{
  "positions": "rope",
  "rope_theta": 10000.0,
  "optimizer": "muon_variant",
  "decay_fraction": 0.714,
  "dataset": "wikipedia_en"
}
Each number is 128 + 32 x the weight over its row's rms, rounded and kept within 0 to 255. Layers, rows and columns count from 0. Numbers have three digits each. The size before them is the row's rms in percent of the matrix's.

# layer 2 MLP down (transposed), 256x96, rms 0.196, rows 239-255, columns 48-95
099:132129130100124134113114161176175143106118089157130148185150177103142136177164146091114105163097038153114131164062097125140182174116118122141140
101:136098142138124140120138156150128079142116159136096202118140119114137131104161221090144113107142157124129133146126123096167148185213121105066078
092:127112071128147134098141162174146163169125156117126079147155127144159151124214191095092163103105114136142101124102121126126132114070151161120148
093:162122083144138112163081118199139133138148150096145142103135078065090175159161173107148185100144126169167124119166118109110093180125137126093101
097:133119122072133082083169095141102100181127132147153140100118159149122121105110138209159161125161161070146164086118125095128127157125093099049115
098:132185125144204136138157138105103106104145080129140152119154136107173125123131178155155128123068170136105154139139162139168080149137100173100190
107:169136073116111153124157168155179157119144093105081129092126120141085109100143043146134162144118123098158145098118142172209117187142152188129133
107:083093077195177118178133149152152128185138182111166088104171121106215113069120120147124095171068161141187101109108138062116123116117110137085091
101:121111157093188115121151096089105037124116131165131145066182190123102160155090150167140123136087142173118176122139082165163139183103105131071170
100:118109169114117132140164110119126190082160061091183075092182106121122130158137149144147098100188108136109147154135148130118149145187170114083139
106:135120167135155061102167137139076167136195178156124108121181142122078156152137141104144137168122104142109148065131091080113084100144115107114103
100:125084151098157075152133102093145166127141099147136161126098121085145159117187099063162115089153104106097079138161161144188162174169136104115112
099:177123143165172102121147139103105134153149080145117103089112080175162092120179112126120085111116151173125153131136141107105121118185195098131140
094:137134107167109162085167095099067145154122156188094127098195095135117137113132157087105095108143109132111125150097149109112150152103129103202098
111:175166191169140132136148055139137133108152100113096092137143134134148138063121198161119086146137088114118160069145196112132092169100165151064129
107:136182146113137182140169122143126051111150162166149130157079109129108134073161110106143141124158154169133166082107142082161113108085120104085139
093:152116108127155146086128143213148119146132114148149148132152145092082046080120069114118133193109097079075161091199111085124095108117131070160158
# layer 2 MLP gate, 256x96, rms 0.171, rows 240-255, columns 48-95
091:167157163121126134107077118123118148126169077118107066113112157132101105144122100126115142144130136151195059101178132197118204135129158126125167
096:115158125095064101108150102145141175143066134179057112129093122122142136105091119085065057131173116102150139128164155090142116143108118159133055
100:149114149108127103156170147154172153180160102115148091105065159119144116112075131207118166143153125132143114087120128149099136086190072081126123
090:207108137148124097159133136157154120144207132134094120112128149120098144106139101173158150167174086099134102086167122151204112141095155064160099
099:103108111159158079117116136143145135133081131135149192151165162099109118154159170100094157089096126127125142173107120122157082138153129150074155
113:186126103150178164159119155120148103065151069078148085153152159072117168117163080131140183085088128073119122128133115096153159128157122144089125
098:111206103096127112112110164139109185139074100113149108123160106127129122114125168160115133183167093135111177142126117194125129044107206109179176
104:107142086169098092129144105125124103106135158179132177132095160196118151067094119177089110125119171105136115133202147151111144098112117094142168
101:139150157158157093149125058168126069155102131124096129093144128153121158132156115112121118074055124119148116111145181117144143108071180117120107
098:155160107071117151142123104146168133150111044157108165139143087058174168122142133147117091104197128140113194179121202178098111082112151129149160
106:164149161109081101145168130101117123161088081140124165115138100162091144102187093086060186096098123111061145154112105077130153117167147162199141
099:061136059095076121182114089146159149074092136132123174103120144142120070153119150141125169122120090130140112118155103172138168176061175160144110
095:107098162111100082154084133120193110104120088091159139116057158142105115160127114157097138131108140133138148149157098129126126153154132168085155
103:158191189193131137137132055124123155132171100090115090098125115170145143064108186148141082119136131111160125119162215113149131148088158127075129
095:080169053110105173181092099124149139096199070143138106133121156136105139156153107100138159116141091119135162154149113135160103107123166155092160
098:146150096166095100122133119110167104096115120152103110117150103209144186165171128107119149144071110149117142136036167130139136139154177172110091
# layer 2 MLP up, 256x96, rms 0.173, rows 240-255, columns 48-95
103:114157097144182087130154101068135198123124134108167057132096120148154145135135071143120127178096095099136085111110115134101122093069108169134150
099:130141156131120136110145098114135098082173144131101182097151144090118112141045091123173115112108155116132141198184175061147078093141161154142098
098:093150147181124161125156151093090127110080104155086121157140142195140104076119090098053121148093142099122135150108123111144113102089133163116142
091:103120108101132151110148131103085116107116093035151154114110119153139118086164086157127105103106142159079108156124105113093177188179130090109113
096:148146144089119120107136098074154149123132101132133145084079145161172157145115103150148085133116118132168179087125139156075099109135045064155105
105:140107131097079091106147096127099140142134150161180140186149136139088101157108142160138106151103079167097094136104125120059084095145156123169127
107:141159187106150151114114198157121121090163058094082155159141132157080176179132104104108123104125125152135143112166132143117135134160141139154209
096:154111107102060115168073152145089167175142146080066137105109100155099112133224140152146112135096117095158095102184165170123147136115085099100176
096:196089108166076156110108127073123118141139167171081147113074152088144147149102094106133107201115090112156126076119104165134091108109073135171062
111:155078093171112118151121075131124120117152069084139139092166131114139126097148169169128107176162151078138170196110150114092087100111130110186168
098:094134065108076094113125122178120081166126145101138153122122123162162104116107152203106133101158134108116130088084059137123175102098075115131115
102:112117139120115169118096105110148171105120143146144143157116146105087201147078133129137122129145086095127120109109127193147110151074078179114123
091:146096172152103110121130124118175107181145152095131136129077168140101191182119089104121083158083158099123079140139064112128068142188103170089070
097:066112137058135156120127161118142079084075138112079110153114091104129168113105091149082125100112181091143202162156146142085144094156093134167160
113:110075134163118080113088118071120207128093114087112133098163153133147140146127168158137133121092110083101102157178114173087148152191133169197121
092:084121108134156134164117085056089128111109165119100092130126142159184136145168173111121137120173116055122143183056129158130148146148142171096134